Each number is 128 + 32 x the weight over its row's rms, rounded and kept within 0 to 255. Layers, rows and columns count from 0. Numbers have three digits each. The size before them is the row's rms in percent of the matrix's.

# layer 10 MLP down (transposed), 640x128, rms 0.139, rows 183-237, columns 0-127
102:147105119139107145160122080116106156147141166132109069153225085111121130141181202127149166135150135176167150117107122089096116091152142155129174162067040109150108119156113208147127137161196147145172142115113106116160144105134137131075122128134207184106106120167136149102115160111116116210128103088122110137125154140141102079114093142175122159106151099134116171137121151181095175120076
118:112139125067119107109154132098117100096207136138132130146112155082158112120093126183120131107097180123095119147089142099106151176090101147102102158100137122146148145147186105104153164177077108196096140127175127066118112129184135164178045119180132098121120108189115121122095092105126123133166156156088147140165078118166086082157161071137076188106135168149126138070100135129164171186120
113:153114117158191096152089145145173112147143155126129146120151078146141092117136115144063135232159115148060138146129129208153196091140119135166149152090161164181144111136167122073085145178149127055128124158143134104115122111109098103086074139124159087143153173160130065088159108129141112092145119149102127148125185133151178107138185073148084114173115139150139124180144082137154133082125
067:111108162071142106088126091097129114140154096167072174105128103056112145100105121140156133136095182115159149133119170139118122171128104123177122152140088108118137140154098112155108072048127118081103083130119166129158109091119145130119168152062111095064130105122100171173159164125128135187152074166099140095144179147135131164146174157157126142117098050082075160112149080133065092196157
131:129105095129168110186140114151149122125139110078059091114083139145065110169142109117082130117144124134176172074085093078129097119176200190047135119150111149113132103136165120170120127187150183129115146128106133130139127119121122163060080114115129178177201133091148116151189095138102100090143185147168109077145153138123098083124081191134103108171143138098128148152177139141148123146153
096:164089109097109122149099182106139115146127172107157136153182111102154123030116127123108094124153163125086152151132122133177179138118139143154129142116166068146137163082105152115069180069119179046096092184141156177096177083125088198129106165123153100122101113131109134100151093104122131117129138131049120093152109129116121152176157169124099162173118162122128107139107056160176172137160
115:129078124160100164076175139086117154141138130094063155025116127156146166116118145101159104100066101080091100131164123124132085184128113114111157197110144181181154126095139119094120142126136132111105187078127105146118118095109162091110106124146145155158108151077125112116087158131177168178107199150130170142145135129139148130130077166095170181148149084080094099203152127166135134161161
111:161125121171122193153139128087108056170158112123047178135137096134092141080141107121143101116163125151145150145155173095096064141199155153103156129163128164057182102147148159129115153064111141169122240159186105138116154113126101111097126121128150136110145129121141137091093113159145117107158141156122147082180099088230116123159105165108128145131155104130100166133142171159138128128147
077:189125141124117084111125167145095124063079168112098124152101056113190108136157116112169112161065136097126119112078051090130127126098125132161061174130091097102201127128102161098064103092128174138076083105099152111081143107125159075080157146118115182115185134148197069101148146149149113089148109115146106161116102124131133102141134133137136080123073131101115126116164183120119158132163
081:148125205136156123085121096163093161177129153139101123123213108144157126127120126147086139175116131165114099065121185144179095164121117072129139172128068122130096140149130106170146164111175111201137151192106151069129107143126108079115167132170133102088175110120139138066059153207110065135180105121142161130109131174155105159183132120163105156163175142125141098147124128116158152131124
098:150052102145104110169135110140086131113122170104115180094098119105154173090160076121128123176117203144142111086163115135129095101114117162102091178145157118138152151138104114153152166067161099130196112100082237088100146117121131071125111178115141135101095169159135194116100058098131077156173132150089112145144083172178142144101109162163147125150085147132122086166164142149141125135126
058:133121118102121128170133110184160114117131147144146108203094146123074134178136141115122155108121143137127102116172115161143071153160045096111126171105124125154153128100135100077157133099123157118118146164148125157113132080140105145125152093134182120085052062147121111075106144107145129126144144133145125100205090130082076096111191193157158193164083132203058094151108115205130120130113
083:061129107158117139141165169181147143127139138154142101125159106135139149143179144063155075150103175071179090106118164123090100160175164102089163128118145141070094095080130152131136158060099114137130093183140154073154082162092128133103162119204131128145105100088136178209152127130124145125107122106106123092142105098096082170159118099083141062083113117148147108047110127137139078118126
101:183083191193094134091172161145123042113119128118192176132123100183131149156149153101172089129178105103176142138147178124142186138127134119104154138125158125163106114127124117098062128104127146109144131111155157122084132155034163100127105121171131104065136088130129119090120080187084163145128127120131113115193144153156146054142108080153089168142167152117154072126100151145105124160150
099:171114139130094149112107139115128125108095187085147125102098101178180125118157124093123132234099139127154105144144171092116147070079124124151145128153089091091119105096105146091139092157149128109137136159107091137070080099130143144144082122194105081087184160106109125102107151139120156072182146127046150095035104131135096157097108117108162166135160089165123148157078115063151098098120
108:097137100087169144119176089120082142196075208100099051142096164124069143093069110139115159115142109169137093138119089107149130150121117148114128146123124132190119149104134110109148154128127186109106061122130180066113160123183183164101141144183101111120129121094153092114139122151127142093197104169125174132185084136220109150091084116136134117126192145108143126143101159111106128165137
097:116094166088072125066109092150148048144159130163169123135190187142101127104084160102063105124088160123129170141117104086160094098133136123103098091187117130121160217108138064160128138123115170089140177128118114122050188152158096146137149147119093138188127075091167158099145098155146134135135115134153133169141065142105095139142085127165150178110165161111168143128124135155113103150169
097:111117147074150120071126079149166153072108183089104168151083149139113070153122172117101136112116069155047097119137106147133139092165170116124141196076149134168091153107175137149146163156137133104109110175122124145088113193162177145143138115103073136142165122127140120116165167166137124124107163151086088093054073113121130127147171132095092099136136096092148156090214076126104099129096
121:119113172092190134100118123149172156149126129133097124092120143145144172157156118126174160148139131198105137147136036158190142135147135191149169169109092150109165075179174145086092145163178122143055068133102131111114156158152138132117116149067141197156113108160137145137139129118083169180138098118103117168114153083077175138189166147119126141140104166064106144130146185135082131115154
131:025148056110139175139122070211171138136107180113102129105090149089203057165112150138187127064146149154101104135182049113108110133147104112092097147123107154184099125113151129108115141076129162095134152102110126107128124087102159140139129135121082199100175139115167066112116091168126137121170107163144169145100161136142130148103118143121091121111127088145103172134147115152123086127110
110:112143186140106163137151169141067137131124158097145125098148123129149133069102075134075108112181139086123062051105175150156112134136105102069158092181130153176128134133147132182111150148128085125129135071180098121113101097104126098070128087127179196137089147180116096094125175193180152146138125184114155170156117144114115097098149112189125094124149122061143159097164140103166150141106
086:074132123154129121092134110174085137137134189118181166119132117166132155158055197112101138140132123104108135162138080099116157075154177179071218136081141162124110116133122187188182154177114152158092131150152127116139163094130137121092146176137117108094120099111165122139086149094108210209113158150101142085096173096091131157095114167145145104175102091122122155085125157135129133154122
097:146175161131167122157145125152093128202156132097149165145134127118098113105158133123147141082169207097151061130143089064088106105185177130070125087132090071115115124093135150142133134140112194142160122092145165089144180157184109062153155108116150155103127093202066151130096124128153104098136144081145089147108199106108145112169113128160135112136151074159124146093153162144107198130114
074:072089107099113109198144164069119131125167122136160119113129147069155152183081101152047161129140118146057072033119136118068098116153078117163158122124158104129149131142111135151118130177136112100131166145141144102091134128153169201144115126104155108142164103162146163160159143095103136135125153111072152153115143075071096118115115200101088088139154137173147134102109169127114144073184
117:100063095114131135129160111173102141212160077081131115140138126120119142152066125130086182124176172169091153147106091149124065111149145103147127140133118141119176084121151116101121106128160146091115152143137157124144145130116132159163119148190094157155101081163079150130111117103104144161159098156146145111165149162108182109065162142156069134147106157220175122142188166060154092068176
123:134117160090148136139118152141109215171076097199067100095113082141107126070098101090180185103102130156173156127119183129124164125152143087168163137095141128178155128090122099124118110157115087113162158154171087145150135138051149152182131095103099143168133099150117118109096123131105102141089124163106125149154116087160074110156202136126185141104096074123131095183171126137113203141137
112:146145128085106192117154144153164107052106145127086090136098128138155138087124117107152161141164101149184147127123086157090101111108146067103069084138071148143127156118134120103063116094102122121136132145057101141148170111120048130099092155162095134137120081086130097098112166099144161112158168174114117184102086188161141075103143066181142127198094107130101120141121101129106084190147
099:136142134200102163156086114085142129093138182132082180095198133157118119150144141150061089062173116088117170167095132145115111099164070153151114133130109141115101132073049073122123121094151136124112120126083120125099108061052117141120140136146153150165124098164146119152173119112098105105149108116200094127152157138115072143112101126182162112126168097106166136170096112131086125040139
128:115068148112069163150157157175116135092127119089095088145130122093118133120119143144165171102112030123074122137117129118116143119119130082167069146157115159159103132178084080156061148133107138149166179101163094171107145183093101116083145056138170136128102140102185147102164044180107150156131141109114106094131115139189110159123161124168094082201122108144142090110081125118146120146119
049:128073099115144149124106108160137173087100112043103074146158124201162108103153059160166152155120123178115114135153181181093140174072163116089088162114114134197076096105118137155154196104137163140125109146177120166167083118140135135127096131196179110118083131138110135097128166102119091065172123146081087166123130113172141130110144146147073141145157155112106088165143139108138092100107
112:112149149117145154097140103182087194169146118121161165078183130149105144079123142178154094066132153118089162100111123147142115065132178168157104160107132122162139177086153120165140107137127046166146141160152120181123128183134099121173107115099127127094093181105023130127080110125120099094108112134098131156124196150109135137166197129158138118048112129108150085133142179115119125139090
120:152135096146246116141145074096076123118083120102127147138178090101110056128159088151125159092099132095162126075094178081069114152141102131125119043110200130158169087163105101148111140101131138137142114114109153096132147115122173144095104128167131129124118148084125080144115118147102111116176150070186117145110079085146133089146066106168092140108101116131118155098129099093074181117108
106:130112160122114142088094097111197075117157190092100151087197138068126136160060096191071121179131170113148068135120085140139122162098113096115110157133100066133174092084146171106141155115147157054090110154154169122128096131134125092142134153170144136193118115132157133072086127068115202088159138153142124128130075122068122123087126124133096158143149122093110108121119157159102120164140
103:204136135092126123138111100128054083095109108137228084122137137076112151106067131122078106105172104107054080096140079103132124098106142082154057144137106175091143100140134162140075094120121080131080120148121161126108096145113124153120154120153123119118108179156100082094165133128084153153157040158108128082152145113109107133046112124094111142158133103157110127156144069115120164129115
100:174172155104115129124141099180115081096115168092117115141110179099112134128156105098158139089139161079142150118117159131128129153100136157150121159206124186147135088164132117146052145079151159167133134118137176141131137107131125139127133063148108143045149069177125160089162189147146171144096126169181145121162119149178119139175162118145120052085152203099090107076155164148077160119158
079:119114117136174105122145191126141132129175137177068145091200085091121110141078151100117145162059096023104172128162119133118112132156185219110108094144164152120098093128151110069166125102152102074131165109145107122158167159125112080191150089164125132140128136156097142077098099112153119186150146109133128225133137098159118148114136137162158162148132129142150104139142150124158120088157
070:119087118099157164122137107131106112140117091116143195140109116112136203137130122104035176103125160105162135119130134149181149137117111126110199156134080183095163153164152098146113049138135175079140179079114086158153133120104107130100115140142082147185068101164079103135173116061092172183122081144133110116078071169081107182146162120125109109172097130119099128157108126117114141125168
119:091071132120117171170101127176174180178119205058072092160091155032149158130111112112098159114157121111140116140090094153143108098178156071092141078089164113108113156131180165139086098080129106138146141127152159162081096104114130128148118130114143157039152140142147100142129149145109149071104145132171156155132149136083139115115094115125144199149100120161141153120187176114149145130089
114:145078143116120154068177166093109100151049121200132153143119102155051137105157101146098073106152153137174119073146146144156103104109103100107118150101156131104086187125124166081114127078157122077130131141116120110109123134064153133147117153209141169152136139130151157117055104162135097127086141125102140091108143167126084091148094140163177119084136095084084162081096065162100075137114
022:070068127099106109116124118100156157117142171199115121123102165069165104154171093101094108116101108163114059103043214111168148121125149064113176120142125108124145162113160184116195130160110164125167100146087068091094142113121096091171116189134125168105142107139144137109079133118120157116092189120098137153136152165111161123166109128066148084132124111088090134101119182136115143098149
021:150144119118094159165090150115145081166184132089092159089103153160171115121135109130175124133107170211154069081164123111177103125067126121112216145089130122116121058181158105186091187109143122150090144097137174113111086094118119148118153147147143102132137154096135158047131144095128106174122146073091144149084118137092075118131133113171132119149081104191124097107156186132117142115098
087:206125170187153123081125195108176107184154085132094134095155087145114116180146157170157090110087109149094104023122149170091150121172118183160136178153110118095147133126179090082117159145181171098096140151124160118102125143134150080097123104129164143182088103138146130138163126139146079116180154125129122124151136168169172144089159095089073117128134135129075125113155183147123137128085
104:203122108160124074174155157142135075152105135130141137195157143120085137187137103085118086085154127092057114083159092101104127106226071120059152164159171104105142139087071093162122130144143149160163140151136152128128151116105111138106178076096140102127115162138152107073104137140106108130110121176111184091170119102125121088096176089091129169123142149157125159108084122142087167157090
016:148179088126182196100168157103182136158137155144054137147163083157162115090113133166184135083141089128133098105174129134149133096122147144139162095140127121127135143218120143142120142182207150112173206154133084151106133122118098074145117127153091098090174192155095129139115145128129153133158134108152146118089121143147143092126167157058077119156131129139084104048110069155148108145132
109:152106144082115138128150160109104051100129151150126174093191118179125152139125147131130163198102169161064167154091191117132114084147091179091125124132158108141144095096061117141151117112165112092114120129132160146101134160129100123207118176169117147154080140121140147147139106137137164131192123193096111165112105178150053105100161160126127081138177088079159084088101139151095111105074
094:132080111124133142120166118132070106075188118108076100100130113122132107130129137136148082098163128180110099160166126072069111191125118101136173093138144074148107129174148158142183131192094193162099174102153171150122105102164120157129104118169182071093169160112126111110064115138155154115138150158130065159099108175158154084099108196138120094124087153115093097155194134174153150140144
079:155087093139108156116104091131160112155172135077100164085098128109141104204116144122111135114076089120139092113125063130121125128114096098146144088165140130091126109161102079193171159105162127097135115107136130121151130108086082142173181166095092177099083150106133120129103171130103107158128186167146181072102147107116124172143220126105142114040103155164063114134146114144183144162185
102:126136159114145103124102072142068123155116129151140112124097200109159086119076100084155089154092165112182084099141154065203232138138118136091136092162115097116159106109162171150190143164105089125137152110097121104125157140102131193122175136149199099149152139118146099112134124105189104078159082169179154112154138091145093119161149147116055131125134090146103144158153114143169119156131
086:153196123103128091098044139113079135097110126116088128149195178128173084137113134117149085125058198103099118087088113105172120155117125056157190160110123140126146176134135151110117097189146127144129122120163145129136152120152071155152157088150185137136125110115149128131150098113115107053142153082157180201121092202081192111125129142123110094153161120146132140118176114088145108104120
079:112119174193128157158119141123161093079175144118073151108129213169150124083135093191126102152106228128118145129152074107216160157135059096123103155110138077110130182145120120065139147106128163126080129105154073131131115141107093156118100157127088198113085101110097099115091159119126152113154145142135139154159131112118146105083141111105095107121139084156107096136075118154184098087109
078:132129090148146150156169124137170084131165129136123129069174092095121109137119177154158164144153173143112108115153148106061122126096099115119117113188119091116159064093096124127117117153201149087072118139091108112074140107136150147058107116166121125112110119124154123087108098123070107175050100150153175127112207176121099113075136190137121156088103133116125149107079107143200058117079
048:123158123130150172149104173115175143174156154173141149165135145081117144136122203052158116153155073129141142111111132165175103163089112107156173134161151127127124140110098152113122111148105119111166159064141175133104090064111143199173118121176113091086094124205138164049170101178127144140141091090115150087110166053114095106103159181135144122113116110147092128126081101147079134126166
117:078145139149131137154123103137202098086159115078054163104174094191124122122181151044084113144117146144225133132179075092163155152133143036162115116174132162106135105086129127126156192119137150128163109103114081075127113150123101149112127166119149139103117121092166135137166125129107136106146153136081140119070137177150108155117134148081125108203131106064140100151131155126110115153141
103:084073091131103117125130170174109123102113160131087099155150094131111104112070101076135152108135155124140140091125120176099140081140116170101112168169140140066137161132129123095161134124152143121135173176222148109115149140157111126192111214133161158168134143132122150102123089198093118114116108160096074186120129152113148117114119112059100097106110102053144090114168216127112104185099
077:114135170167208159115108140145137129109157095154073139071118090057157146137151117128171126152105120105140084140069120205164148102113181100064131182205131144167125167145126114128083194129111150177103131131136112194103117167122115090183081167186129148079118121118111148106180131164173159113171136112132127149125117154106128119157055149110133090146128157124163131188113136163159103108098
# layer 10 MLP up, 640x128, rms 0.439, rows 184-237, columns 0-127
125:131109073143088056151144094067129177148159143170137138103155090151128128161146101129123130123116129089126131109109181195179160132067119171130135119076070127143112109104123167113109043175098180116090122108117159149125106128109178130079088120142111092150084136117170094141106104143079115139120150120150136142131187151174176093138138125023085169123121080171085185108089130145128161118102
112:150130128190147111119166111124121150124188113120125220170068156169127087177180134132169143159125108071140079126101130153160097096141149106149107158095107092152102149151108093069157097162092137142154148082144207141174130157171163128132119102136087158128092152111177172111109131157067072160123147176117136130044108119172143105171151086117151122161094158172125146186169127128163105141147
065:114151087090149119184084082103101140075154094093149141183109175156098109103113126105133160093137095083133128139138114131107145114139091133131165087189170138159118132122144116076145095075150153137079134126153180132150141140083125132087187096150178131158114102140166194126145165101104111206086091117127149196166131117224115058147149134136124134125149157112138203144146179116063161136125
120:121096188130149135082053100126159125198124193062146120149152100126163114114145130154123196207062129075133093141111099127099111092120153064168126087114091106137175077095132195122148151151148121119136151116143149126139109081105101132138148133177125211117141112136147154183158180169135068094111136101119083119164155120131147150123134109047140101106177131127156107104089114152130149155151
101:081126162082141097112155111155175127140129101084138146157151152061097102131157142125135190113144155097093176158119138097139131058118097121121166175154083127120136093145082169064158144154174150162157132076137086141167058093138168148117103099100146104098153118138164165137116104153128118087088141166183078118154095173161138116169148043107165110127106186165100055123158102116100104076124
103:125135128142132146180105134066167077155120062168074155094118097083091032108079131134142153109077117129169133140120180147162138160076151167124130153117070140133131109079109162110051080173151125155114173093124158143130106083146125118098114137124078137195119109161100178128141172151118135120131136216130159064127147138121140131131119126094150158151151118125158068090185092104090097140117
098:094150126099158148129175090121074111133120084079189049174116086160198077135126167131109083180109119165107133137145186123105122070163144135185126087132145166062060130191198132078143098139103143154119147089135103126132128137156157125165108178137108137111161172197103133190113118141109147126114097186108124113168068120147155144141134115094100114111120135127085106118149136104095139101081
080:143154132180134154174160094129112181040152119143136138168066096106157148163123126130082111126136122064126126100110099123168089113044169165140093151133138160110131156125129143129127126114166140122177085108070115132071141131121198062115139116140158101151154120170197148047108107198144146072126113080131122093138115123079170105077135171110153078088122150129077126132139094101102132142164
080:129185124109153161163105073052134184189149146143116149134138126136107190097160144172068126161099077144174081132126135152149124089130133137104188122126152191074099147094150109139108114119103120121149094218141161088123122100146083197179095140113152121102170128140080122098115180117147101060146086068108181111124106132144120146189161111135117137167074162126122083151126122128113103142092
098:133141134103141192122088167137129109127142144140181109197079123192131176171123115147135156076132092091166093158151102095108195075100058108086135140113070156145071142135117148156126147118049127137114128108120148151135116135189129062124184160129159115132095158149105128136160166116158160147165097122155108166094141114224146146096097124105085096089055127128176136143111111128185126145122
053:199164111055153133088112113136124171078108117092143199185133149180093129136052170082084135119092103176156115102182110111148127131111118153119121142134099106116173127078086112121124134104132168112100215107066094122149096119155121120105106138139139143102117121187123064134097120202160078129161103064125112173159084127100109114140185093120133100120107158118096161077126106166161125121123
085:077132080167105048138133101141109158147152085158140121155132133177105188147152109168130129148121176142111089116148095255154120096100214073064153126087137152142101084108059138119109054126144066119120100135125102117137114132145140163118176136171191195130107121118117121128101111157132132170171127150113139127131176154090140116148090168130120142102106167123139138086153120134148089105129
089:109062159155086081094143072160090150120089122099124097223137160106172127132136115185154116112121085115126095099181105149141136154150094134151177091122115115093158161158088043148158135092088106133087116116147108125131103123080094128083145095160076101102130145112175133173118143095124162094109095117140100071097077140123134182160092087136176106130153092066059184101135122148132151094124
094:130146157066167165119101098107090146150150129178139075122056132102198100146158111180094175087141105077115175143160166128127093140072134197128135190115106140138169114132148129136163117109096170133088157105099109112119177132147084138131163087086112077162127155080101173114143166114148102091146114145138169124150061104060149115162112158092106095101122072150148153117163119216092118117116
104:125125136121133122100137155118124155133167188103162111147120123147156161099164102131148157074110105132105141151172194158074189195104075114107186139134134117162124104177142137136140132073068119124120132152190107079143160140110121089130120113115118077135104163085125118135128146161156085100116090104131075143140132015140168170168175124084136123060127143141190144177146104102176142059085
100:134126092072110117103105177116148150120080153153143165185167081136173112171109102125114169068136135063138130123116097114173151130051156176132165115146112115129159132116117199079068126171056142085117183120172104149122086090192158089113102081092121111133098150139176163064132157154097121130127144109083156128144135144143086101125087114060118159093109135063107118131107131101167161139097
097:136110130161139160196138092104153155143083138065156118155181093180145145143154126124156107069125090155116166178140149145045086054094142100113146123119081152139079137146130119140136139087111109093194108219130154156121160122176152175088114148065190148092173156146089146160144122124162121135108120109093133078119139116102128094153089109099126174090107122137185117149189125168121151148084
120:090147123142150155159129086096145153128098136147109107158176111110162158180188140077115163134103111164180068065123074174118119138096138142102154159150102142101156102195152184139100145154123114030096110135147161132127177171174100130148145094075126160135083163139090131195158139091046107111147110097111115126158084148089136132154129128167156140169131112083096153057129164133163163146142
119:116117122141134180123088102120173139169046139083084165119073137134158138172146186152122134080153128136120140118092177168107067114145162125168107061132133149149130113127175131077141135101086126085174101107160073138118200118167107104152101194109128185094087153106109099156165139129114132162076166109144137162168144159196165193093128140102118165089119130128133120120085100115156132206133
120:129161096136149182096140077098152173117092154162105105153100145097121116113120129126084158180133150124180131157148186114114108098164162133174103146135142133125088112177142153112127164145195140147090127111135163141132089202136151138055154085104200126195130188138094158189113172120159184158098104132193101106147150123164054108138160158126106119118075168124119184117151108137130178166085
094:105134086138138139097145136169130097143125103145091079133144151173094154114116092150170150104101197148104172113177165154135162113128113125131081160134128137121119099088175164207155112087119099142144097157185092118098074084091128172050170172128162114144092104170083095145057173145140102112119111084086104116141221114154093104164160107127098101118162145144170121141115051139132113121078
100:158147147075169133128200166120125102104153106138160117193139103079112204123135141216169127156145142140131130128149097076143074128157112123118111157115151173167120098142156072111142059163074090107156118150160131117121160176106175112143130136089174091119170097093162101098128125166131095174107143097124088145133182160148131135130115157168130140126138187113114157081043055149119076107114
076:133070120122164123118120137157110090108162123173104142141066141111122147178120115126108044175177125130108168124140071191063088118095124184155182106153118120089122104136161077209109106173104146095165148129149128109147121112108138140165142132112168117127057132104189189178167134174123143177169109162067104152117131138120095119095120112085142125118151103207117154086145129118087121117181
118:065140109135107126127126147191145124164117088113083086157092149045142145167129132138143124110156120155134154140143148145141126170116103108047109155160143134115100146155124081124139132146114138107128099142141149087182111099088133114096150125159049121158171124202034114089141078154102128137115088118132100160096113141075172148153075058150156097132124186226070127145103145165127149139124
120:154135181154094083186119160148138142091130146138118088176109175118140141116147171131125068129137109121197091096128077107112121056075144098077067165149134158135152146097090127120159096166055111085081131125180153135134111071150128125130058173118104094130097078145116100093158123123088098154096144098185131131093122040120127146111170157175155068137138083105128134146118108150153178143138
116:158134118093153177210132125123165134100144080125134110080151115141129144124123061123142128173150115119145206128163078159062124140157121105165124133111110089219142114125104088134125114120117137133153125106091102118136227099097124123160098174096068140105135126103095123136178112087151062186108112160118170065119103128148098194132138113091165141186130197132148110112096076119109089141126
102:152133143176155131091120132158126106112152109090082119109099123172126078115163097136122097070043098108111180181075106138141204144057128119132108101095120183123127101176213114163119073111114160112101108092103160112076134152108153137152124109055111143156153115094094145157177157141135167147054115119134113194137123130084111126131115114142181161182129117130160092127153094117090114160184
134:179145108120118121122126102118114062190135146171111135129116087137192155100157179108149164107081148102121108082090131089090120108144130122178181122129118101101091135088146114078109110182085115099168159087099182108203129133165146070136119132120119156077061144128151179146067147125142100112099120043118194098123193079097130108160118131150145152150150138117084116103074159087090146137123
050:151153156207109120161108179160155134137142104129102122114090217129135127176216143161141172180156097102149131066111144136154115136112151175157154117055177103153138139117144139130150125136067188115161114084112120091098074113128095175093115079098153114072106148129103101076141166120124099123122091159134143135095089095147142096163144058127155135208113154085088130084136139100106096123130
111:118171120101179112095176090171194164136113074131135135099139182111113100109120104110146132161163130151118123118095132085111096124108118099144168159157074079123092159133149113091094160127080173155156171159193112087175152154119128145141066121128127094143125120126145136111145070159139066080137117087133172142077168159100180193114156086131173107125104126112142152095168045080100079149190
124:158154082155093107106083078144122112145135169147136131129153160124064105176143094106106131102042054083154160135136144074109091082138044111144113134116108130138071147113185106183150103188165155157129122099184212167123139132094091141125121139098114160141119102137106153126156115128132151151104100091152126088077099127065199142091128157111132127150109110144191177089099098144126140123090
102:127156125145157088134092086156152136136100087159111172136145102134156137161078140155034129097133183139186171030135138153084150104170083195109130118125097184128157109178116124162091164116078051108105105119117136110151184130154115136134125139094122181142124126163154107150121166110177101131188178137098119122131131126118153152069109050169053120119128142118099109074119119105116119119144
102:114148155092088183104124116163104086056088140145144159125115098099130180120158129101113142117131090111108180117154076135113077122154134146109145087165128205130136162136116136098084114207066147113135108094140118152144118107106182124141160153121108118162083153160131139126167136125069111156144095196098146099147137167133111092214154114118180079163051079144171090118103107146159083142064
098:126202130060141114144144105147102069076092157149090114142106171176105132117137061150166131167173122138135164137144122102107133122143136111157117121134145145202115127106146094102108123126121114189138067113133116134101121140107105182153154045124069167089054106135086148168118179106099147097127135154148143131042205117151141147140126109152125113083106171201108110134091163130072172103131
076:127122170169105112143123162073091121106228173096077086117105195068155195166094134174114188176152134122138185136140128110168112082132094131100151121078135134090152097146120133185170149091120088122140110099089120108151103103123057096110094150140121148158126094122173112158137090139127110155196105095105154141062166147104113150134108100116131132077149158101151152176102064125161112137128
068:130133157117134129070104061135148126113106051125127172107084052146145152113134133165127156154124130089150117137169123131119182148109142105148125221114138065148100161176112094106122097112105155102118144088129134161149112117165096121103077150185069101188204120106079133119134196151181110129127069195116167146084122095141132140099115110120106110160097139119081114148074139091196155121119
121:154169161145102110166213083183143123218131135068124106161203130119166113144113139099151131162118149099159142100128108126137165126136144139166153127135123148083106120094107135146079084131113175140122092118168157139097082166087145128091051173151084137107166087108127131153144243166098141076110135139130123095115133123102152112162090127095178131130198144156101133130156164169145150077141
106:195208157088144148167162198119146138166148155119179121117087102181153142110126106135133164075046171099139064162105054110159091115135152097132127151100160136129158178104161198104186132120094094120182111086120108107175107128070152108127088178117138132135126165150092096165145117079144094167122165137115073102086113173127111095135121139097134124130083126144121099099135090098142103126156
024:131121108162146132070164056085088218114160141183128096157134086097080136125121136161044135130052155126182106090134127123174175152124115146163095165111119163131133153137144167158152123086143181121130050135128141152110134107097102089138154147110090128112140122153108088158111091182097147159078134150093107090146199147134114074168168164180156145138156154120119143122097080159139115148171
026:112128110087134162090112170098155135127167126163124136114146149158167134115110103192122116183082121148143156127112066098147177095120120112176130156133125165119151175133109118158145158107150100168093088111089120177155123049183113105178146208084145068112155211157091114160152125094082107139094123078120140128150086097142175091171125196085169153112127110100159095103108098100156181157159
090:134156136131075119100104188138096125081097134098124104132076124068194127137087246172177101145097097133151130106116084111124145144117127143161111151148106125081145135166155130120138163038110128137180130131160134097127190114147142117166128146063179100141161117116157193196128092151135091121122152138160171114160173111096156110090136119101132105080158182128081129136104137118111177080164
089:166164147160104148093144114119115106177113148128118178188147158099164141152148159157098173097132114138154166147096130117142050150064104117115088110118132113134167154114091141174103125088111119202162191143126137092137136105097097124129167166092058108128077108125175175100144110099115099206155168165130103151123192115110035109132171135105139106098168084152132188089137141096106163121176
020:190156193115096160116099168135110146145133128202161139121175149162120168041104196086100171098136165113122133113149122165136154190131156093160129165120125162134138104142134127089105138147130097164126145129115145110142150103091132126120166088126130172151107149162103131116132100096165136198137190119142121054113161156086164110180089110093144083189046135149147128052149133150122133141064
109:055148162164168102093155074128095126091116123072055135113127134151080167135105097141148100136090125085138153099071151156150101155110132219108107080121114133131124116110120082132132071151132147099193150110128146155149112096086102113119111130061140119198127097181110083073153123163105141166092093073108083114083104168160137112096119126174159101131146150145142136153202169149117131093075
089:154126117139142140115142110085131062062153070181173108153103109134124084080066121135158146101123129125179126112136164140060138062125084136164141115133047077111096076083155169130182123144142094122105206107110175133098084044078177123093101126092096119074113183118115128119152118107136095102097132139169092114133126099154166109150124091141168099112125173098102131181125100134121123120109
078:137121134132113093155097163090093112110142136100181050150128106127148183134116119128064210119061097130104097116060098092156163158146110088126112131121094170160151160136103096044162103108124134106159137083095169147099137056141122158134071184118138137121149106218140107095141156147119099134124121067115152165187108147184162201106141126153106115129162116140168142153118118127160136128161
097:158099106151101166070110090135110155140099119170146128113098168119154056144163091126186120070080175105146141092108176142157125093095122137088074154097106218117107121142096166126110094139143169168132124095129152111100192120095111105127160160127203124149170112107127142128113116068084109118153108079068055148149136111074135132152169095092069091095102133161173107155104159135156090142142
082:103157186070143158113187098078104160150089133157111177102157070092123085104141073112178131106187130118120153098116101110183178131140123143125135090095097169101155177140106091111133112183078142152112187131159094107155071186086160132157092117129190079148112132097097166082109152127102178135132098146108142148109163171058150146152115132095150103105124088134131174100173161098183114135133
067:085141111158108118096153099146132165160152163128155121101157116131116097018132160133157156155145202121129205168109103129165137157123132125109178130138099149108162166112101116139162105175106121179063083076118130167144167186126140190143139149130062163154133087129092160150108151177211093118129158144126159147121116081119126105117076079122084106096071125139134091144096071117123103163157
083:218111087165105123117149119118117046058082150110112071122166121149152188119119161131149148127044091128175146080116102130128146153131114117158103142113070155160155116090138149072167138116124184172057112154108156112139164097063112128216119151107153120123126087097145121198111150098142111123090101143082135140171133134116124150119139128152176131153103187122163167099124107103095120104158
048:112111103135062136098136200125084177133164112170116184148091180134093063104143106141155133139134095112068123115094129159159077118108144146193109125118151128135148118122066139121130114147153124154080116092134123114126107087161090144147131179134161215126091173120142168076106176136125049156103167039125146130137078100115150127134156136067156142083122178172102094138134102178146175113126
114:068117120117136166251061119151138152135121134140172119171158128095117133151166080068098131137123152097168114128120088110129201128140137135161105133105080145116172104128144125117131091093098124103113154151169105095141131156138133078141098095128126158146129177153162173154173092162137157153132115142173145106086243153179172145132178147068115123130113141102151079106139112132050110155130
105:129135111126118132125110167046171123134121085103091145167108145147083151062113086160083173134181142158100069032129126154157129106056102151120127161117121122142101142131159135150136175111049093085089120160101116151090146107123119141112144074070120079174138133179169092110157088127114130084171192147147123144112140148159081140119149119065097143100143163145186144122126163111082174136105
073:092139154146142195158131136108139162083136126154129205102113125101149149120134147144072160076150129102125161094145135153148161159069116100104088195195134129127119190145128163129118094161116118148173105065143131133129134118137087196114138171120152141141141053082100188132146221115156143128061120144108149160100110136139121111146091161134099135187150187155171098172175118155093185142134